config = dict(
    head_dim=64,
    qk_norm=False,
    parallel_block=False,
    init_std_o=0.0236,
    init_std_up=0.0236,
    max_grad_norm=1.0,
    decay_fraction=1.0,
    batch_tokens=65536,
    doc_mask=False,
)
Each number is 128 + 24 x the weight over its row's rms, rounded and kept within 0 to 255. Layers, rows and columns count from 0. Numbers have three digits each. The size before them is the row's rms in percent of the matrix's.

# layer 8 attention key, 320x320, rms 0.119, rows 0-172, columns 160-239
096:139157129123141148116128122125123119104100102111184106125111098161122122131142113124111112107157128146092122148123188084138129138053120135178103172098078134124153090162098174137092166115138109136104102159114128095145151122149107108140138204
094:122115144139135183111122137094117127150145130144112106128145175097135121160148161092092143144099112074120108146135118110091154169134120129131114193060093096169123125115148159122148105119132139133149126145150090124111112136164143148142104123
102:153137136118112097097147097144119126138134098155146174142128150130151125083153080144106158139084129115153124159135156137185119117123112099078115097127112157111135123135113106164101146157120117145141155174108125103112103125176117130121086164
092:096122104125163109157104104128101117115129146117133114137174103169125129155117152103107130152093115150154084116134137127113147097170124122108099143111167166116110119145159088194170098129093142151147192091148098131163126165139092130116182136
087:088111140152117086139137178143124104165086101132171107127138173139137134091149134138159117147140128123128132115100120099211096152099097139092129126121139120140093122121177159185101139169140166150122144169143153118135175180147136147138118136
097:124176121179105087083172110090135129110097111150137153108112108140140105122135092147127131140130140090129110172151083117101125158166130133132143131163102142120145137117126176114111101112103133134135120163174162173136103110139107148139108111
097:129100113118127150121144100106103147094136132089123128108059134133103110189095107184131120156108128180107138159199078115137167141159152132152111139128103155163122142136143097106155158125136143142141142157133120088086139071128126127165070147
098:133160130155110176116083101133129164146158121140141109065125126140123084101173116154111142140098108128147128171123149151159121158121071138124087121112126098107087120153119100105156122143108153144133125118148143116089128083145115150137124131
097:113104134146093129155124107143153126138091104111130153096185120157128162131123100089161158154142091123102126096174127121134180090128133171124093128114113148128112092136152110139107118125117125171162134125117160148129121113131134141115143140
096:100126109121113109127134162138131120088146149123101092134116102122147157154122140130174162135137099083174094104134124115119110129079096142102102111116123142102106094183159097120076115127138114122153115100158070114146094150114099092142137106
094:135111145106128155107120144083110136103144151136131124085090168127063131136094159101163109143107123150117155121144135115127116131141106125168141144098113112099117157091115175165120168169098166147109108095115118139154113128135095116103121139
102:100131119119131148147162121119133187187149124156107119096145118097189145081132142184139115129126125167124121094167099106110113141123143127104099098088109126124142132144142149131125160102141126138145150132147122160131118141114150119130124081
098:090146197086119093162140134107132160129156145142131165142096128121137117105150154128109143112139140123177159138142105126174142134117080118134122132149177166130117090141150138094097093164128131129161116148134091083133100091105105143126123092
100:094109124103131122141137133144171142130161163151151097143102104120115117167092129147129131150123146141118147121108181114135140145100163159130171105119147138137120147105137125106133106145119112134162106180127050134114134083147137172129065165
095:141154081124162114136125144162149146139130137146081115102138145153210154119143123158085112140111122133144145131140123153099128106099136168145168105148134115130106133130117123121159138113105112147121098138142165147133105125149116131126098124
096:086187124091103102092140103128098158122120104121146158144189151111121098088129098113121094135095117104097091106139122156108154150181105117114109085191098121106118104119159113103118156121150133124097140128128130120139146134086124152112145145
091:126075138144082176169110149164105138128071115107157139134164108148137114141144125117069152121099115137120100119154106154127147125150143141106117096137103147088150131155139139094163135156159164123118164149167112150125117079122137105132116160
093:154144107123127142145139081150108139123156139156119137104120148134149086104095165153098140150149138168165124115178141139132116099108133143120157124124101105118116178112132082106143092113106141106140115156134102116153113152109111180152104172
095:130118150119127114156121153115110143135091098150141128140076130133157120146140190141129122135078186118117125133157107165134105097193127167124149064160129133122095104127089093118162118116134158159140140129056105100159144099112143122073109107
100:151090133087165146149144126123167100135107112086134140140134119150180126103125124092139100147133111135101113113151138136143165117093158153150113137125164142074082126119127114156097154120134118140144134119131078120150128137126103086142105111
095:107152122079092131125156137124143146137153129098116135098129132156109068112138172162135143100133077111171124141106117132106138154113124121110152154160142108149141110082157145141126160123125146140155188125104141126068146160057107129111162179
101:135155180154152111110109141129131103119136121128107108133131156178100129136148106127126144135114134130098110137143188129142103091133156141146170128150144134110159132125134105139119126130137146098164124138086134076117140156118147113115086152
095:104105137112140113133135163091122151114112129112135138037149152149139143159125124151147145141119134133164133115150137133105113127124064120102105117119146136100110115130140146126110107140150126129152101146097114121148163095127131106119181119
096:122115114115155142121114127171141100081133130168106142142135136114138134158134119168171127123085109090149122135112147106108133169156152110140134115118124123147124115151128102123146110135124146134105139118132147102087165141088053129169136132
098:117119099105180114122086144133135134107111106124168137170111150126120139140085122176114127165100069124133131159095101129100118143101140128146128125125123156132106138069099124144152115088079096164089103103144132106113102113098157151101147139
098:154160147113137111140119098116136115143125131132149100119100071155141112083089109148117089100104110146136086152103130114142099139133159149154131116096139135142099131131146133096111168137127133129133131161119140163109120139111159113120168165
102:127123159111170158097120140124150169122117139098131130131119077095129109161141115122142133125100109100123136112121157118179151114144151125121166148130143106099151127096109107086119159105114141118128150133137164149155064154132147133106103143
096:143082135144174145098121128116160116153108164116141119132106096137127108106137131109114161169147124151095134124129144105083127130132161168126118160124160145107140153171142122093118146130112112114146145125085128119112131118091087112122121133
094:119133191153089113109137134115099113188129114131115128130146114082159123153140140097129149187149123122116115106074115149110114167141138106112095109131126120137129141162145132130169162152145161138116103127109122131080157160140137130093135117
091:136121115117107135106131103133143145160154126104084129108119147105120093097117085130124129159123129140092092128106138106094113093095112134089111118131153120141135169108112149106115116134118187105109113159125131159130133126114157117160145107
089:115173109169144125174093092128132092107093131112115118089143100166135114123122101131175137129120101138150106124119167079113062138113131107140137140114088130118174163150119155116107160149105134129136126102152127100155070100079115115117101152
100:104166110156122152139155104152155112153121153112156136147121098141115139126159127116110127143162147119099144097129123131084148124132108085095117104148135155101055107132109140154121139134162145133093134125125118152120102151137143123128105119
104:156116094093092124169123144151165183076135123081123133143119137174109099124119125135108119139147128122138141123129138100132137144173143136139135138141070133159146165111113138099098132119148168088125132114100161130134127081120113144101148149
098:161148140107180126172143139151099073129199183087095101123135113122144093136153126152119106155103133122110108128113060093103114147126101117079150098114122157173119120182139178143104138145135120137141135176140072146170148130161131126180146121
098:136111142113134122110126130092105143119145130104107140132123152163158118161091113133123089155117132117130135135126120132117115088136092128114126172121114128153153079124130127148123152164122095136118193133114098140103168136104177094085133153
094:124094171133121140138107136119130144083163096105125117161169181097080166175132095135098141125140144118136111120112109119129154155146095111113133110122157123134127117109126115115144128082139103139143120115137174154160112075139123097089126109
100:105143096182170107121165138060151127146168133092131112151114134128120181118154178130150156143110155150135115161061135091109123133097146108137104123120080087132124112137146091151101124108123097160105131122149113099163184114159122149146117132
102:156170084128116164113148099118097106114134116095134147153161180098139150165129087121117140136140085121137154162114140145128157071164119122124106106169145139076156096106099114171126145144126141141145067093121119170109110135119129147103168105
104:126126141115145089112144115106142146129156137142134100113164142133129141111126134164124145128185142140141160149145144148122144119089121134102136092112134151140109098109135126111180097133154096129125128116167156154112111073094155101107115151
096:103111134147140166127139099127138080072124176125093084118100101130114103124164150172110085127104098164107112169126097163134088147078149111173134100082143128111138173158107143120085085094163098164119089148105080130106117141129119122135096147
095:114158115143137133121132128123089111144126097112083094118114107116173103132128139097136164122146137093128101104142161149116135146147149138177088146147117117113126170074127124107121122098152122141122153119064094146152116125170135118068124137
101:108160151135045192126149119127122122118112133182151133100171094186150154146182157122116153122152080142113109110143120134095140093099145154161127132122139111106147173092137150151105106143150110150115118122109134130125086114157110124167098188
092:125120135121110155106161151161144118107095166085146134170122112105154137105099126147098149114138137155142130120172131127103105120124145087142123140106069081131110132120099134113133162108093161121136151133114084128094142111152115117105116093
096:147148152146144111132168160149130119132135126124105151132143124127157145121152134166151118144157121128131107119130203128126105170083175104097161097119173128120110140181151092137110145139103151076114088151116125100103103141135155149169136107
094:079127160138106157130125127138134098105159124115126123113149112166115096135125158103188141162134141098120126124139119068134097135132126078141123166121090145119164097107111128137116188154088126136139114105115119154104123104123094090159109123
098:121123133116126133151094104091133099117151118133136109123123113122172125130128139095136121093105118167164108137125131107131081140144140131133148137111148136094139114099102078114098125131107134150110125108152130139142133143129080158146159137
091:109110138136157119082139127191130109152145138138115134171118161133083123127155153137162165102141191156170114166116150135111150087132148106119149148120162162110201125134118104123129128113114126154090168118124112130147148140076143111158162147
095:150171132150137098141112161161157151157121127120125145109121144130153129104195079150129152138130128138144105115078161082122118089116111133120130115140165073151157166158141109137134141111077125141114094118134137098139125171115122138154132136
101:115143092119115107168150137132117130123144142182105147130143167121138123106146125114116115103162124138111127098096165111124150170156130138115131143120121152143145117160145119146142124155079092145118147148125086149099140154117143132179139118
098:126139089164136122143123129138133158145122156155124158101136108089148162098143108198092120161111107149145092097106094129137117142121132097117142155171143113144123104085125130139171133097116117103144092162125065131107069116123107124154135146
100:140133096131120113133119129124107154136133134152146135113110137138152128124135148098128134113111175095151095121139121128170146152089141144096146136123166117139088129113152106159122175125115132120185073091147091116127110131136130147118117129
096:129170124146130133134103144130130130157160178140071135134168099116077148134131153163198116162163150106101128089175113150163109130129116103157129118110120129150134100106109143089168133166155128136134104128103097125099107118126129110156163144
095:127136150132121162095098147127139142102108113122133124135078120146163140115136115109136144142148126083109150123082111136101114122124110102129160090141149164115128141110134120128111142131152141133121144104136130144131119196109170152126141096
096:120105116131105183105099152092125177112114129090101142159123153090152138119084100140080089153127164139117162191093069138152128122140117113111128144094130160134106147118180122133137120163102106133155149106107166159130159124106124096153146120
091:103155152075125094054161133139128130128126131110126139148107113122102126139078150085144137156159134132150116175128175186140136136169121129077115134126103145106137148161167108142143122086170115120079150145080162147110134148112167096176119087
098:141134139139125151158090122117133148150105130140153109124175112163133170133133141135152163143103205082098093133163102108130099125134104119123099179132111118114114139126108128145124078144097127106108099133107158092148102117097107107138108131
095:172152117099161084145120101096112128148131138115125084111106109146127142112148156142128118103131090137137110097130156160147135170108121117152097131124137118175091129125108079135181117113116143111109171166097123172154111122136143119099160088
098:147144124137113163138110114154124137100136156122131148168128163092133138144113137151141127127098127128130116100109141160144177148126097092142115078181146134153148150132120125131177155112104112138123126116104111127110108106130151166162121096
093:106102115101096114130113121151120125110111048146153158082059094115127136098107127147109087143161115148165125158205154093134183148142126166070136122107138128129121100107123109140119155109154135154105155088119125147115104091150169150143107111
098:181132138152121100096075050096106136143141135133117132184126118140106108115125093118145115092114095127128109152123118128100139140114125109154153116150151145121128146152099145138137188099087109143130103147133175097117069108113124117133106126
089:126083118109124093133145081117100141130117151111107107158110165132124101125136135096118126148123119128119169138096159108096144102096147159132137158137150107155136139181122165103143116162141108142168129123077141161092125126078119104107125125
098:105128123152125125159144141134088123134139108151138124144147130147134093098121131101122105138120131095119135141105131104131172124118118171182118059104142120125116166129132120134153143160096132170167127093179143106088080121136136085106133147
093:149099130127132119131109157103135145145172137099142160193114115141137118134095123116125134135142137118123144122171153138121092116143112135116133124147093147111147122147114137088084140102140118131133086129105167147102139132148122107128105134
092:136138114167139142124131135133153115142119113116141147136125092177101134146136101187139137133093140119076135100099116118106171129126123131101149107146136101119128147158160161142109116192112131154089147098157123123127136138110168123112141154
100:103097194163145132112122165123163098099132082086164127118116146110135098180142134112159118131067091178133111119111104093099167140144097145122117133132150152110133101158170128136123098168105135150168130130124121121142138161103168155118151164
104:153095165109135091132111140156136131147127124133123153185127141105157157143075160118143127122134137112161148122134146104107106157091120139117120148171130112154119097125170111124104118126138125092091112149143092151122081116115150171164136118
097:085137127139120169099100123143132127167107132124117147139145103094119137143110126103129143150153136124116120149175122126074181126137147117130092100130131168098140094135131151170138142134124108124161131137060112126149155114133137104150105120
102:136156115078111126097106126120136139118141115109141179152137136109112127128133132107110123137137148112160125089145080187127165159147124106067120125149168136110125139121144127150148154153142120129086118157113123095108112117159154103110145133
098:133158172149126134119108110137138123158106167117113121134149084116128158078184062125116167151130120158189100106137142094112094134133141145110131132131156132123138123098160169153160134123135106140156110159109128122121109121104092134116128140
099:115109113108108144128126158130113114148120122151151173130159155178128101131115109115123163122108089105104122174099142106110110149150181087134113104165155132126139099123164127146123163090135088145112101069141153138148127151168144100140136117
100:069149160149113143133055177130151165121154139133170103124157124102132150131135139098126180132111129106101164129169103134159147132139133099189124106102082126108159129116108119120148080108154140149134109135132128124127107093093082149138098095
100:109104124130134142094125097106139140091140144113152123109146159107104138155149147148114126129124119128148160156181126117131102136065165084159117100132161105160136154078140124177049137135121120168130131135145106134132133082138124187094148139
096:136150127113086147110104106118126077167112128106126134128123140127137096158163165098182134123108126143117135121101130140116104124132133130159114173156163128151145076110155089150101158128102114082166153090117135133137120108135134132125121170
099:122124153146163127136131133135112142138083111163109131160144125105147169171124099144124112131101088131110116131113144148156107148134153177184138136089082163120155102129110139103126099131138079115120119110133117117126090093137112043099097145
099:173136119108140156091139169160113088118130127131170132122118115100109109108135142102107106142136104170106142162081148122148171101078132132123158141117119109121129138152071105127114169088148121106141124125158136130161138151144135112150127197
099:131125128103094098128142153168117147159130140162042097125137103162134129135143129130139138073142200176163137150142112140107163105115176122143088132111104174156117113147145131127124069173155103130170135121108132118122147099113125097118160102
098:145131112116127102090129129123171137105110067110151142143117092134120148104101124119150113096137124139126124139148153140184134121134168142134158100177101154131125136096107145136098142143095107126079146130158164100130163130117104128154089154
100:131143112120077128089109110106144127130132155121121109145135094161145122097141151116118164133126151084126112122096141163131135099079146132089137131178130181127098146099137173107109114138113112127112110163125124162166141148120123123091146113
104:132128142129169090097113099142133160130131177101104115124136135126117104125112148133100096101113137141122114171122127131109137154155155129117111119132101150166104134104133110097132123100139129162137117149133141131095104112129145093135159115
102:124146106158156155131114136112088110140079086127093125165090147162128125164143168118136133099099085114165102111110128110124136097142091124138120157158140071153134153131073117121125100156113153134151120153090115120153155075125124111109105077
097:108157125133150135172106156162172082103134168091143142149101119105179151141147092098131122122108153128096109123144171130141130113110172147151095131117135118132094124139122126133126142133130183132123140096139146122156133134098136120114127075
096:119120168115120120146119101107098166119137100092125113151129171115118161130131162129136160179129155148156175155144112158108106142139163128103123118096100148110116109121102121107166146085114137215169144117101135121124105109122103130114120130
100:167055130127102086145113144127138170151175124147087093130133134126112119137153124148165111101123144145105158133130127096133120125145114136094126100137112134121109175131112158172138142168107104148114104096156132139154103093103089140125124151
103:094095148092149121177109123134136147129116134129151101145129195098177121116125145114125109139108107120163126127144129077115137135107111119114147113108127158151123142097102133091154083117138077180131162097133185113149121127127134138074157152
105:122105149133128133095111136116100173160151103095139128145079089147086190134136146167099148135108082132146112147096122133121096097134131105133127134152130079119093089105178120148077131139131107095125160111113138144130157128122144137115136141
099:139129088086110168158143077136144151164114093117153142163121133145151141150147107142121098129147113096133133115135128172154071143108098151080136130132149129130120128094160119096176126083162098150143094105132157145100089112105132135107100125
095:149139073087145127150110128124101114107137128135156120134139142125089148128092160168101113124078139181128125148091116134125139102129112128102137179104097116110118125094153138088128100098131162133141152122184151102143150128121128086102157127
102:096146141150165152092133085115152095127099120111097161159168140130085154140142111118096070104144119153129110146118081134147134100141137137136113125143154102145166146130116149121118147142110067147085101127134100162143121120116153127161123146
098:150105114135161144165113139156121105138136135130150151154148128117169119129100098115137126094128129151109110152116118131098105139102112094157202112084156125176109116098128165120146164145117074132170088182106098115116166130174147125149133138
098:161139121171136109118136111130131143126177143134103140153069173128108139126139125135111109090119133128150179130122157126154132144138175157129165156136148088139119129108135107143146048111115140134110129076133138147107113132075101091099134093
099:152085076086094133116187115100122162107120113110196119161145175113099092153132133109123161177107105094093119145109120138142120153122127161145130113157098080136147128137152129142109129151086132137144159126130102088093163113139152131156138147
097:064156131140172144107144098102139139132154168106127138133147143124105138124123115167136124122088104139132122129127163119100173113090108181169159119106105137078129113179131146156122151111094151103161141138107136159117153115139073103127113119
099:114119112136096115121094123122124107191138104167121130125122140104143114101127100118138150122120147146139119126113097124097110100112102146140112075083170127110119102135113111134141128122137157141111107097144132137143102103089081160127142089
095:131107141105130159110155109138157128108157110169107131123145128066095142152064122134109151140105117081142134133130113096143104150111107135110106106097129123103123145158155118120140119156137129087088158097120098159110169106133125118114116150
096:147152138137131112169147148140130128112091128109116126098159113181114120124111116097121134109093112124088077101133067125125110126081133160139155095138160110176153139126154166103118115144126131137183140103096107138169137151079152086102112143
104:153121144131146128098089096078132172131159111129119141115088135164167123111128088098132110095148119140109132140149110163127174139115123146147142108085149170153131167144129132157095127152127136092118149121109140105165136171122113171072162111
101:141110167084121188132102126125154142142140137090118181096123131118114097206122127123163128138117130135136093150131145136148146105143081125089106111141112124111099114104093106136087097132138142130096113092107155134137151097181140112107182143
101:128163138116132087135131100160105115144136150133154156143122159126132127172102109112113139130151114118155125102134143158147138124128095140127133141131071148172098083116103131112150137136136118130150145152151116113092144118141142144140140140
098:153100128089126125134110156158132116096104138094116102127121103100118162158122147126096115132128052151124110153143134125068140139117159110136121125109153125144127147130119107180137117151165130108122125157095129121107155144111146119168135144
100:172137110077162126154119080140132098126154129138103098134138124130158146098153125123150135130091084111163152139151132157139140100076125116116131169143101104060131123134125117134122172125099170138103141138155107136136107122159150163113135139
099:118119146165092168120091116093104123100133088097125110118194121117100107121122127155173148101134115128126167188163139108132120085135161115152117121129153080105151133147125115116109151115149165100167088128149140186140127103085151091133127160
102:150121116138116153153166157139123094111155110127104138177107133119134118099126177121146118143113096111092065163134092137140146097109167104094133109145123106123106084165152118123119151120132130112108165116156141128155147146103170157128106116
096:154129131140151128139139133132130124107135150139087157119158081101094107146112092189164111134193113132137120145140148137078138145112105147126111156129150116149099123138143112120136178124107138122126109153108117136117121139091136139134179170
101:137160096135148120086096142125102141169107158183098125132125115145147155111144137131107113152139114147137099167096146170106135118112157076136121163139157136137170149137161125155094155140155125148143111095134125116090131167104120137105126152
097:131132114114140128155054140121125120095111129124127098104141107166165121127156153095119109138114135158169113098121138129124113117107093108119126142155131144115124110107101112151105160180130149152085125095141114089148097123080149071097130147
098:100080141166131142116122128076124105147145171149131129158137145111134126110172129110117132139112159102143088150145137148131117141144152182133108101090140122142123125133117146123112129128082090155123140122131143143137145159157145108148138138
096:117144142144119090151137108110142113131117157105137163097177141144107095085135104111149094112103152125124117142101149098148108108105132086116158112160129129104113150132103124133116156131161118088143111106119132118121124119117122125132123122
097:125143153126102111164093101109102090109119142090109111159107125107122087150116118165072162152112097135119140101156129095115130133140106108113160144100096128159112139162122134126107160158122109147096132158110110102146127113117145152101096136
098:140103119148137147146152120118130124122145104167145079165160085121124081124145138109106107105135107083126140141119116090090123128131136140104127128132114142097159117148109135098134125150141127135113107104175138119126125163043130130100149132
100:108137091109097104146107109125161110129169107128123119133135120145079131123081074146150084151140113180124168110158133133133155111103123097138091172154119122122092130103117148160139144136161091139164131116128122183114125102172114114114158114
097:180122117131144136115123128120128085081106128114114120134135085164129151121144117157113162138134116152152133119118103151092094095077126121145138127140136195146095137151137111136097108111131137129153102089153090123134136131157117140132141187
097:114122135113100115119093130133129118096097112165093146169151159086082135169147180141152152174124146106101154160149133105130146153140169119102099144146166147141111110125109147077164184126129091126124139106136099100123167169117135122124120130
100:102138129145133095158136109106127131113133083110113163104125144112149119119091097132153131124115140127139115113126102101115143112116136171121087110167072124123082123119169152145177142163127173161156104094118149106130153132110128106129150110
097:124162169190099137173118130116144093120095134202156125088114158120122098121152128099100124100114088125108139136122162143119153126143129144120142124146140118100081094119128145105113125095121133150100145137110120110088139140101134150107139139
097:102105127142124095132168109160102120119116189107169134144094120130143149106145073118140126104122143086125160159133106119089132129129136134162187179148164150100142126129144106128096158121082127120131176142150127072124136130099137108163085140
099:139116144098124094054138112128127191130146156148141157149120095099149131127159136106149118112130140153092101132163087116164112130126138153148096075116113125133149113138086113121135116115109124129125130139118147150125143140126140146130143111
096:164114111178179154122136153137177112139102121178180113126131086131106098150121128068136146128141145135123147136103140089152139109084110143134167153129144163122087153115117125103099137088143105108088092140150188127114097125149144184165127136
097:118097197142168134098119139129136121166093123128155142111152113141146126115127181150115144139130123118157177158144120129147115136132136086146160106126169092167104139127136131146168137131095126143120159100157098108123159137152114161136126091
100:157110131109129144116100146127119134122163141111126119151084131089131152073124081163115119189096137133133145131146124150128143120153123130114088174077108114138167155130156131106144168135156118142118116102134113156145125101141160122134124164
097:128154132146095132151096154109125127119116120127130177132162138125127186124161098117109120100144132103193155130156160096121118124130101175097142160099140088131094145139133103101165134145142128123169123129163176171109144132150106133132143137
099:139099090130101094145135145147133153126136110107131131118131090127136107094127103085151137119118121117132087131154109087138139103087162153092102135130121150135154170146157148138101145174115100101153124145169115082107099120141082122104120162
102:166089126162111115120109171133106112135164109115108110147148122138105134146114121119154153141111155136123135103129100156100151143152149111152166089120139121111121134140141147100147155131154147122154132136097127135105111134129168142134128113
106:143139121157100131146133144141159082121142126153104130123132084106148103129129144140161137165139118141143109071117103119132119147150068120108122136151140140077120122100179131125144130144093089155168096162142125123128141155100102114110136140
100:164134122112172184098144146113127149144142121169175147157139143125140129175155121123145136123121175156115115160136131130147140140134112127150123128135140128104124102140109135139122130132129108095111133154080115055157135097144106161131116114
102:114168143116111156096134118155146130131162131151139156121116179146145132166134118153107107128156158164157175116124101136156136143138156129133153086127137180144111131128134124075097144135176157100124089087084138088129154095175102097102131094
099:115156140142142123115111123186095130088120134136136104149158133173109141164187096146126161172151118121128131121101134115129174091114077116118172131132097135158128095136082102115111119123112144102081134107120146123116155119181132117150127168
093:127134087139131115131130138141141141131150133121134100143112120110134137127110140142146111153133141167123080067179137134134133131111151143149138063155092082118104133136123072127142135085156112126107142175138139112124157135098130158159151199
095:135171146118138148143156112164163119090167118128082155106123118151144118160104150148149157136163139126113084156119167115090189130110122097127140162095134116140125134101136121166130117125094095131129129109145179136144147099144136155153094136
109:178084116091164109144161107115114145109154135109115139136119135167098093121081126162121152088143164099082133187153120134110170146132125176111126156094108117143141149135136131166120126133109151107094152071138122157137150138115148133117176108
106:152108128136094119153173133154097119165118125143159119143100111132130116135110133111129159126123137175110122110102145139128107151134170148127123109138137112114088148100133129102103157110125115094166127112126117117114119118174107104127109050
104:104131106126108108117183081164121197162136153133140151135181103156109125131116087137163080119141164096117128101164131100137125158157169127115160101116130139153127129112138150125140101126144120138099102147111123134142080145163125117161110150
102:130143141146137106133158089094096141109134115133145130145152137110161110141089149162136095122101132127141123123112086113102134145166099133107137094165139139115124094116170097119145131153122141118132119106147136133155145084132103123131150155
103:138149132163120115142132143082127142113097120089077129130152141098137147091130093155134163140140135153154085139146106106085150106143130192160134106113098134128138146135122131137139081161128112155166149140128155141099131104081130084125136154
102:159138115132128156151149126129138135132140146137101148065101133151137142090109128134154158155139152143126139127109125179152135138152142098146130165141099113112122147179138146133109159149064108097128172095100113150136122091105090123154104110
105:119121127107093112151174131178174150128171124148134115145103143110168120123085137131159125166117141105086142139130165099106099123131113111117146136159058114121114066092148109120164109062140171152119184136128146121156103150107133102148071152
105:135174114136145119149111125147144115145142157128093118134162148181145168161165108101141165114097150127132147128119103118133130137115142177126136110134098145106111138105080073178127106125131140113157144144121062141131144105117085091116148105
102:120140164109112109084127131081113159117143114135109145138155082099133112131116121133123150104126160142145124151129152145139122144169155123107128081093129149111121158098121143142115153136164110113092100100131168139117128099125149082112091123
109:098186107115150096143139135112180110151094097143182151110120157106165142124155143097143084123108110069120127121166125141161112141152181150131111100139145128123112123139168123116149084152163147127106116109189119121100135144104117121093123074
104:152145102139131114187124120144143141139125118128104113109109058143127140153177130114170103131156124136136117104122128119126113111129110124128100201135116116111194116116122124159164126154102114117137150108172123112147119097102108120120117154
102:136163092149166121116096140109160133170174125163113151129158154123144101104118177101133140163136153124111128151140118073165137120120157098106176088145140104093122101111103137126133139130101123066096101159118137135129125143096125147126149115
110:128094150149104122082113143146158137162100157134126111163106088122146113186127156116140139154128129070092096160098122102087115164130158124132165094163155189215129114106159145147098138149126094122143078120125138104120109151135138133123141144
103:176125087117077148132108105115086121101136099124181112136132115139129165111164137117168143184151148125123138092126120135143112120112116102127101123149117135123142137078145126103102100083107120112078090103139141089122133178141103139155148157
103:110145087117137088131174129125157183106130115105138168126122122153136116161139104094114109097150171164109145120128162112193147144114116110120131099169115140107120144138124087146112107159122132108131149175142117115147148105132123119122147124
107:111105120122120072082129125160137122122169155116098122066147089129118145069101135141139127118130151075184124138117133137122145144145107113130135089125179135127140133131140118152117111131117148097105116187143143114109162128096107135150125096
104:154139147142110142135142130073179135134134091157123149134127115154175132102153084078170097079107137086169142118115140163130115137121116162088100130139165128117116111077088151182139141127153110136114082098186150136170122137157123135162148081
105:100110135142130155138129119137133094128123153144155167096130135108116091091147146117139125092138136134100155139103138174137125168125125129134131103133134093132091135149059101108132107160125100149092132126095075156162115114097161125093131152
104:127142118130123129091131118115174156127135127144172100110122148106099107104128132110099115134096132160171111137123133153135124115142156127108115128147113146120124138127132089107107123119135115141085117114143151176121151103140134112142136139
110:127124128113100169138115169088139135152142102133164161124145169155093154133139132155139113087136141135140114139102155090143140089116088135106131144078119157120099143121101140152140119115107116149138085100117168112140116145104129153118134108
108:106115103127095121147097149180121132137132165101135146135120132104132122133124152146114133134092094138126143127114097113182125129171108154126145102129115087140113128125098099102130143135106132173163112122159137173097120097109103137089126116
106:111110130128117094111145169121144152121127132117146114141090098148147128108120136150146109117125106143101143121095161136162093122172163090145112094149131170080140139132167092151066112154107107139132153094140133148144122158147173098099151142
104:153146157127078128159144091149135157138092168099113160111131121157111084119124148152121139163118153129145114134111121091124130105107105127090095126140120168092143110127145129120132097148140077148156117150072098101108117128101159112129114156
109:122147130125154112100160117104135137131127113115148146127139149166109112130157113140113142125142093105137094162126102106116123148129147107095136163141144126115125167079131141140150144119126092140121140100089134121128148121143132104116140159
105:165123113112151124148137119134122180109144123121113137116127128119071132161163148102120099177119119122111171199097158129149166131171114133120120178144145127099152104115130131140132106118110148143111177123134101127111149110096163137092146099
095:119108112115155130165139088165164150113118132114132141112118109175126099138111115169106084100131079137101128146133104122117128127135128110167120141103168129144110119135122113117098112113186130142138138134142113117130126125106100115107122192
106:129112135143144135143146146106141076119099147126128146116164130115162087120113130126125141106127147118126136177131095106107102165145145109133141149140160177123096133139112114107119154127116152088126126149136097100112135163115101124152168123
098:114143152117113107136084122100139117142132109107103158143163156141151118135156143153155158144159143138123122110148142120117137125125089148105140096088168145091112078116123154176127106138117117135150140094123089127113148154138155117121166146
106:097134153125149144134097119145147126124120137081095150145139119116112132162130099090157136127110133147113114101133054147134176157134147089141103097151166164097120150128163137133108096153184142164127136114113123107132114167160144069086119089
103:143135104150139089130142148138147084119109141147120153166145109113137075085133113102112099125123108150119108120099144122119150114112104139099161139156105106125141136170118127106130179123141140079135126110122096127114164187090130126120132121
104:091161138139125129077162109113126134125115100084157147134104119183125109117164082118134154096134111129123127154112093084127138097127113128136062128149117108115129146122098113112060149113103153143135166100133156117136183111140128131143096106
106:162106109152155147089105090066122129127162108109170128103094082113175141119133111153083142127147118132143110141134095139128144126147137164084159119111097122141131137132140115125122134138076086141134149128106153082175116133137120156139105159
110:130146134135112146099163081078117088143095134147120136167119142127132125110136113104094096150151150108121126118113108165138133154136108138102166122180076123141149116095121123090141158095137110151085139146152131132113116132079161109117122115
108:116100131101140125136159150163159102094061128100155126118141107120110087143132112110142146160158149183125117127100147122120142155125117109151160132117166181149102128100084130123116101152129107112107150127137106072147127075166125114177111165
101:132113088126116099133139142145150113114135169154132144076129045137132136084145090112139101125125150156126172123139125140134155075090149178102110107091146153127142169118124114154112128135150118132115147124144137115117119117125125133148111130
106:127113140114131128162120122137118151152135183128134154164135080124138127175119137133121140171138082141147102100111134079120108109087108168100135140123109098142101139127149094157120173099107099109163150156151132167131132136118110141130128162
104:149142107144136110127153165168139107073100146112162125105155138132121134124071111107150161150133119134101097100093138111141125110084167148142170139149110110099082150168150111137126137096177103108141149085155146151112140139136131137148069159
103:088101113111182131114130175144119155105161160138150130123109104106129138146178108131090119135135155086087097074133114140101168142146163117148118141115121148147151118145091112156126116107120144091142182114125087163122138153160149117168115107
107:145093092171119104163092116101112115047107139083161150147125150099140140103146127109098078144087126118106172165121125111126159162131131140112135132122163145102112121098157115088136136115147128101119163130154120153145128136141116124108158144
107:132165165117080102156152085149110149143136099102115113132119148114143130124102139161173125171169092142115136146170122152136100140137129114122140118171121119149132103137164144145133107138120179107138122181122116105067127128140122180143145177
099:132097120133128106134115129101118151104105080158170109158137119124140099129122094152132100165120135147103149135135092149158128175172089119150189151132128134099165093119101151082138140135120074150163098161151164153115148118154127115168155083
106:136134116133130144143099141150153117102154164169115152133125114150079161167114118121147129100149180128173170152094167117109126181119131120073124182153087147139065132098154132105116127125093088146141124158095096131098125098167173138115140132
103:114113116126116165109096165147116138116108153151105133116140121122107112108113134115169144146113134172114135096163105151084116119172115045130096175111099164159107142124130102151149182156160149104151108127102147145123163101096182123128111144
105:097145112113082103148123111113118171124144125117119132143082116159118132126139138103109134167143142133132192094115136100113174133108111118069148140147119114129140144105159149128096098167142109078132149100148134111100158126119077165112142129
104:117044121094098118117127139132118165115198150103128141171123167104100137170100151164129153150140133129126137118150130159153155167089128104112110086128080132108112134110123115190123134121178121131154113151120123138091148133157122164159144141